{"intermediate_size": 1856, "hidden_act": "swiglu", "init_std_down": 0.00253, "learning_rate": 0.0109, "lr_mult_down": 1.5, "final_lr_fraction": 0.0, "doc_mask": true, "train_tokens": 720100000}
Each number is 128 + 24 x the weight over its row's rms, rounded and kept within 0 to 255. Layers, rows and columns count from 0. Numbers have three digits each. The size before them is the row's rms in percent of the matrix's.

# gate: layer 5 MLP gate, 1856x704, rms 0.0607, rows 1386-1397, columns 352-527
# up: layer 5 MLP up, 1856x704, rms 0.0637, rows 1386-1397, columns 352-527
# down: layer 5 MLP down (transposed), 1856x704, rms 0.0353, rows 1386-1397, columns 352-527
gate1386 103:121152133174124136137171094135133174125120103156174147132129107118107122109150084044131126102140120125118129127108136117136104154115149094140131129097155161147106117118138128103099073123098124137118156111126139143180114103117129127117073135169104136154160111151136161093158109103137122143154140119119130125142115113159106129143115144140140120115129097158151148090118136127132119148162113105118121149137164098102102118145098129179181133144101164098161144155105153103166132082122141091141144144122139110085135144143112144134164167
up1386 094:115106163099109124120142135131099132133142112156105135119140117116089138051117131164125148109093122108136116109140094114153140140149144135110094116139087096092100134122142098114124113123142120117120125155093115093086110138152108135079141131131125089124129128116098125132079118149109145138134143141177134169099116140124117156164112096172096101131143113130104131126114089132137120106143137128106076154135128121184121127141106135140111141104152107126129095146133108090138146149138087084127136079152068150114127141137134139109127091
down1386 095:151129180141098117188141112121143183126133128150102111141091109113113133150150110131098138126123150121104159118133169137168125132109098108108090151138130172107113083149115120141146126148138148129109139145104115138183121142126138074115144114133091162168156120135110166136139109139086153126143109126146120079134131112116139140143149144152146110076141138106153133115114174209100123165168158094134161139082152161106144107143146109147147101160105148110138122123128134123136142131121137147124147145155135098132139151159109135109124140
gate1387 099:140125117114159121127166092147124076121133091109090087152199156114128137141169148111137113130127108128138124083163106120125117148159166090089130128110129183084127111103154135119111133080124092167140117113118096182147119131093134114163130173152123116108149123142159103115120129125105164151136140138120170140128154174153164076113128125113127081089113134157093132093109136094152168134140129139103110124116144111134151129164125111158109116121144149096075158135126085128115160176123162109100090175096122134103120096130128126129090125
up1387 095:115081089114121111162100104133121123083078118103111158131124151125129138108152141162143192169129114107115105152117127123111111127141078158153117162115144154110092119115141162125127114086119138134149109149114147122110136124121138126116110126108114109154087079137157109119120145108118112165121152170112108064118150118176097144163133075078121095142119163078095144079112170116129124112106129133117155095116100164147140136173156132125121084157101150140099125125133138113153115145175123153115118116116119062136104134142156164111189126
down1387 103:131109124118141114145109110119130137105150145111137109160092143131146107092144118128136118161149110148110136140090094101101139115145165121114129135108138119102113139116135159139090111113127090100126150136114170088186101144102124125113138125126117135150126159149165125075145142121117147143139122129130128140168102113174114117127162121088109109108109142126147100174149148125129137144136121155095112093099110142109109162122115123129122121145155160157095140173114108121175157132139157120093119149102139140137158068060104171117134093
gate1388 102:117137150182131167145149138182129110134127094143072113121144178170143099102134118086109126129152130106124123102151103144116117141125118166115110117186145080122138121103151135127109162160168096141106167108125183135155109124143133075090125103133142164113135143129137131165097107167147174122060101116087144113172084153137096146106127121161152124177149149108116125100127143119101129129087129139105117123169161149121110134094143135114128138092120113072147121128150125157132074112100131135113126111127089120144126133153107104087172135
up1388 101:143114168123103129137112097122069134136142090204099157094158116091122115099209091122125177137152125152123140127108178110168102154161171111136103128162130164141159159130143108154091138140131183127142143145176138122129151103147141158091178171088126158159128179160141115142123112168163119133122158134133175150101144103156118162108109130137117147103134085171127111119159161112092097118159127134130134160091107087127117153124120097153103151127108128123160095149201101128136112115150116114142147130125132109123088096144161120114144102
down1388 097:113115130107132105162106148111086117113125105145161133119160145142106131127155122155124111156140140130113161144128161111118124100127130133095135113122093130145136093120111148123107185112165152116089087077118086132114134125095146122151114124098140133120118134134096137131136166131090111102136080140109082107137168114151159130118119169102149150143126101120095150132137134139118116116094121161149142142106151123128101166142137144151137113126069140154102148152151141137130143124136102137099165145158146147120018161048149092054140140
gate1389 104:189156107129134167128155128128117109124138128148116132082155121105144186169121122152099136126133130191138123123102112138091109184133095132122086108152185102116107105089110121152122197118129125162138176111110110148058139158090139129123127043090118130126137132144137134103157116138123150154120152116133150140114168127143128147123056101160124112121124116125104122154152179143151129187116100119129109191103144125124110124135085164140111114123139171129133143151151132128124145131123152122092159122143112142128108136106141097126116144
up1389 099:115163150192139113124121141121157111120114122103082127135169082083093121160143121132112146093135127126116133138114143122164127097092125107132170119129128111155188186138083120127121104087122133131098098120166143126150106124144140108117079167119125134128108112149170132134161140130118136123109095123106100182168123107121152122092149130150141107102119180127121157131117112158187060112128125134137126132167124132172109095132116150126147150107137122098101121080129149147131121162114126139100171165130142134125172163139138122092121101
down1389 102:131109091178076156152148134121116111102102096142106092160109128124092112152145124123110122112090076094124143164124099142146120107148126159115150086090136127114102143103108166143134127117103124107115089152146121127130117093121139123129136127150075102134112062105120126138107143087129140117122130147129098185131088115133118128128120099140177164148147153123181117120120135129133132105148102100170149129161104151096177102109133156132091131099113111107137132123098114136103196162128142098125117124148120112116144087092104133113148155
gate1390 096:133123090148145118163168105100155136077157123168171145090105117139111125119157122092149146123122138121142079178110125103178159156135165124086107114166115157181110136122121140151095099150162116128110152154149135116171110098121123122076126117125125166110114139122109111148117165148146077126162112127124113143149184174154130119142141146059121134151141147079133140136118104134112095128146050168077131116135096113137129088139121115136134119148158140113135135171076132138159134110107117084150148110116127126057127142099141165105195159
up1390 090:087150157108096080134113156128132122164149087151153096106131121200135125164165116144168138080107126165184147108124131142132143133115146136131133093152118147165134106083118159100161141146108122171121130137124132136153117125117134144128126124103133164144074110102141125108138149135124168101117096162122168128171121159158145168106092114118191098131142108124138135110136137125119168130138081121174131122150142141094085143095132124124144117137144148127117145119113108145146155144135169127109148115113139129086176156047193152129156120
down1390 096:146128105144140105153128120105124171127156126118179087113074120113133114146134116118143165127125159138110133118135131113153127122111093117118117125114135124181127068127175132117111128137103086107156132131166113131166128086150116120168155174105141147163088119162151145100083138143094117152147139082072157129080122123126157120119158117097089158123117096130160103129077141116158131154183113155115111120148137131137176114139124126124133148136119140114172128110090157120098105132103134133106104150115144145137122096000147176105182126
gate1391 098:115138127098125180109117157153147124147072126111131146149141134109096148170146099105112133126143144109131137147085127156133106172107099109107142106123108130124107153167099157128149199155152154144107127153097137120108124151126098126150129136139096152169136141109092148150148115109113117142148095099098129109091107140152131122090093107133107121116149106141121149095096114153155091120116145156109105138157136128149141131134136128136129169153151120172137100119126124119143161116114113119151148115131156104098128138126152135144108106
up1391 100:176135128120144129125101146122121149173147158125129099150138108126139155130144127158121126119108134143109134118120154152161116094073136139152116123123103081117141143133124125130158155082166133092161073116146110136150145102121149116121115112140137159179173096152112127132163109171124131122125120170119089146099145173160163131131101089113134145169151117162134105173140137152148112116152117151139110143132187132133147116142118108116152130134167124100120053112124067132151136064115095088120108132146145095118103090139103131104117143
down1391 106:162167135141109142099111083128105145163147114127161148136111111137133093131145107143136113132146113110151168124170169123097089096136095167086137154133116102093119128170116123070163158125133140127124136142140136068132134113151116154142112131136083115174109110133133126153113122160109124132114088138104152086116139108154173143086086107127136142175147128109123107180152133155162099139129139111112146125127152099127128129168126152138134125160105114123131071165133077153114130092140143098133156136085135115096133093121109106117112131
gate1392 095:112136129113117109138130117141093134153110138097121126169123135140140115118154168167144126090125153111197151111089108125109116078120161120159113141121109126124168112156133102079136169170124150138133148122121107129146097166109109113087076150137107134118121123155128132084142129148093143119106107118098129134111124106143141147135115110161131094129115177089151132125165117138116150113127111129140116067129105164116089119142114126150164128135148101130149060141111140164179141132129118129094114184130113165113085101136097118142123106
up1392 095:112103139132106116132155108125152089136156092154126138113112128182149100172129135125159151143145085104146122121183139089125122114093145125162162120088122118129119176128143085143096105092084112120122131136099176107146115129177161145130131146138146130162129150136137115134167158125112131111130142117180132137127115085086147089158103146103138154113147131133177092117121146134152125143137141132123161105163127107142215124090111126082082135131088141138085125134140138135109130137104130104141133125127130151114197148151124105110126114
down1392 098:125132127125129149072111161133156096098125117135181089138119126141089141141151155111113161111111134124135107114143128106116106113114078084131089134106154171096133135101158136127103134094149136104132146130145082151110165133153143129103115134097124193131115164131148129115141116115133137119156113156154099124145148129105100126120060157123161159117153068139100137124151166104110105133102155091091129109152097132151157091126111140097115167181090159108126152185175112115124122132126094166160155112132138138124085105149115086133146086
gate1393 092:165124102123136131106116142154135139130169116135170100111119161086090118080124120116114142136144152125129133129107161138096180095123130166089141137152123122138113103162100110094123116173127170152125136128094111091101146132145138133132121140122137099101136114128106146131103105139146145108133169181164145105090110086148129136104154102125103127132116123120113136115113138137113120129146133181152172097124150126152127122121140141145167146146096088108142146151164135144103072117129114083104147124150102142120116135159144110155087140
up1393 097:144141126140114143125150145136113082089107109131126086133128133120146123105119116131109094115115133129075122150087124145127147182105146112098138146127158170160101125106139179144125161115117132078128118142160175111146152164118158120159115090101116097151131109126122138150138143111124156128153133136161131139119090125130150128134086121152145137121136134114138149107109113130159130152095133078143116130172124152154127094069135172168158137112080124106169093103127121121141138109123152139127090132134117155115126137128130116131129074
down1393 098:136142137165099094186105106163208167122107131171135136151160125126140114141122090152161124153143150133162104117134112102118134116143122128147141116103113125119122123114110131120162162140091116154143142076142095119109116065117131150117163161143155133117157185087157119095113143128125120107154123096118139166158131157096100146102102135087110152119107130136141128134117127119114130131128150084126129108102097126130164130149152094105131108118139142145104140112142135129096132145132136118148097148110139119144079188161121124166122137
gate1394 095:142090107081091098135100092120119157057122142092151116111116146146078138122110141137122116121126119102134109144155139122130112135159091079096119134107109156146138151145130113118116157115174120119120122111101157128111147077125149122110125115104135160159085087124103147101136154108163155141149102109121164160118133138116112126138105093110120146138129124173143095128128107139129102137122119126091103173097138144137104128118143081139128105139135136079129135160125117117145127183120161114110117169096095135117099152108145128131157086
up1394 099:128144123107115095180164127168165096143141141168115131114106163148113112127113159120105097118122119154089141130135122135138144164110133132120163143131091147125118142133149157160149120120141113126120156103122110163095143123132163139090151129162077174137123123099133108121123161131116114124082105130134145132094158100073126137120125123138120145117158124167158120130115099123137128124110101095159106127147134166142117163129129104091157122153156150110174076142087150144144099154114112101103142091126092115149129118117108100109131118
down1394 097:126132095099100160135114113134118163143172150149145128102124176116138119161122146110105135137176132145114151168117115125141131128104109156147100073101122096122097128121148094142109142131141149136179121082120097153166137110151162113173100150121117131116125129135123154147104103137099178148092137142116147133054140091112120148134085102164129126142136115150115136132123122149147128118146128160165134113132080134139134143129110123142095176143148105119148120088105115142103110121080142124157166139166126129090125172080156103119160126
gate1395 107:112119175135127143122125149102100112126127135136122146098164110145121124108168134118143144163098171130126103141112096134131145135156116124147132140169141111090159156131084121136133171130127203089125090116138113130107112129118101144105129118155125162128126098155108176140130166151128116156119179125133124174144129086091129129108136114118136143116101124177099145136121151148126093126142120112120106081110106115105153102119136108141138151118147119156130120127131085102121121129120120118122139081142153074100095151105089127096174104
up1395 103:124092160158105145109123126125141166155093132124112142147150128121129161112140134122097151111103143144125116164159135171132107136094122089135135071080114128113126151127142135117113103184138135140150126101105131111137150130107146137079124126138162072152171124107140108139103098144140158150095110136109130170170087115076113142101096095149101117128179127137141129109141121132140124116154136148115145178115104126106131133128107100121142129160109130102141120104103136179130131136158125127103094137127098157091122165100153121185133165
down1395 096:130101103139128105078181124121181116163123114087132100158100160107132171153145136118092093132126106110142120144139116145115113132156168120102084154145115112142120125133175121149177116127118116153162167176120102143146078139116138108143126180136148130112136142122097095105123082124144117141149109093109140112142122108118083122117078108127089116121185124111114104131098108127124144122135120120154108132131128114141145117107115064104113132160136102157167179111135092113159116104109133118148139154139119165087103127145121131157098147
gate1396 098:090160097106087093166124135088122152127137152121143078120141142130177158086147102129141147079055100123129135153107106134107173146109112150111107139127186119130148130129120110129105138124122107080114097065135162152117136172169145112121109116113112121101168113132147121132113116136120130147114106115117121090139130152130120105119095144133086140118138129127126138164128115128132122082146120152116159100123159102149097133132157185082104126146100102092139141138075127118150117116129080162073138099132096131120097107127115080152115095
up1396 094:162104164123097138131127154112094146120103104135177146129112163169148117089170172118092180110113109103118141124124130125143162105093105078149118163133118121157140108129113124086149124122124150142122125113104122181137105116126116134171078117054120088100175117112142094148167151147117162089108166138116107101081183113126146113149151134133130110134115131096205148115091151144095073126128105133150158102110141129151171122148161131128094099113137133177127118123148143137122129142123114112124140134142174150157139150122157186145113082
down1396 089:137120155098184176136138103165137124128121120089140100130117139128115132161104144123200148117129090114103134127120100119076108139063102122119104116156099112116121140126149130150094145100067165157150122089142120129122139105121086171084136127157122145130131124124179098108136165102123111146093144159130120103120149131123130123166132104130112149141132124095107116135105127119115160129106091140111149103139150122098162147130095134159089141139115127105161107124121128113137142088133169156129109142137125178121156118181142138150147154
gate1397 104:148136127106123106123134096128144091156113122148098133093156121131116097116127115136139115148098131159184087182150142077184134115080091131114138144087079131150133086109102098185130107105110121161109117145075148082141138093084156133159103119107154105121116164128114140170177120073094108137129124093112112145162186141121138097142114137136101112161110127134141125067151115123096164178184132123120152157126088103152139146140169083163134160141110161130122119112144117086085116136122117111130111125165119145145110114143126135114170143
up1397 104:157145121098158142147119125145101132134139080129162133117147106141161139103174120150117154088163117129129148124169155130086147163170159104134128150086115133113176154143131145099096165126118164149122150116084107130121139127151140158101171155060109156185136109167119114123121155152131121109109147120138151120117150121140133129118110094154107144120121078142164082140148122137149125157101171138155101154128111133128113101176067129093115134146117115155115143120099114125118125117122130134098157129098130142081114153137046153075141126
down1397 102:165111095099145117127133119156103143118112118106089066083136092106141113110155112114094089119137153106119121135119116125157118130156162120150114145115160138067119146167120160099101146121103133113136140086107139107152135117143151181161143111103118138161096122133064124074126089139099107133119144126149100128135156146127135150142155113101120139131104105183105133106149121101113162127191133137145130136140114108097095124110140115141120125127104130140123146111134051144142111168130132124130126126147112163137170159149133102051140093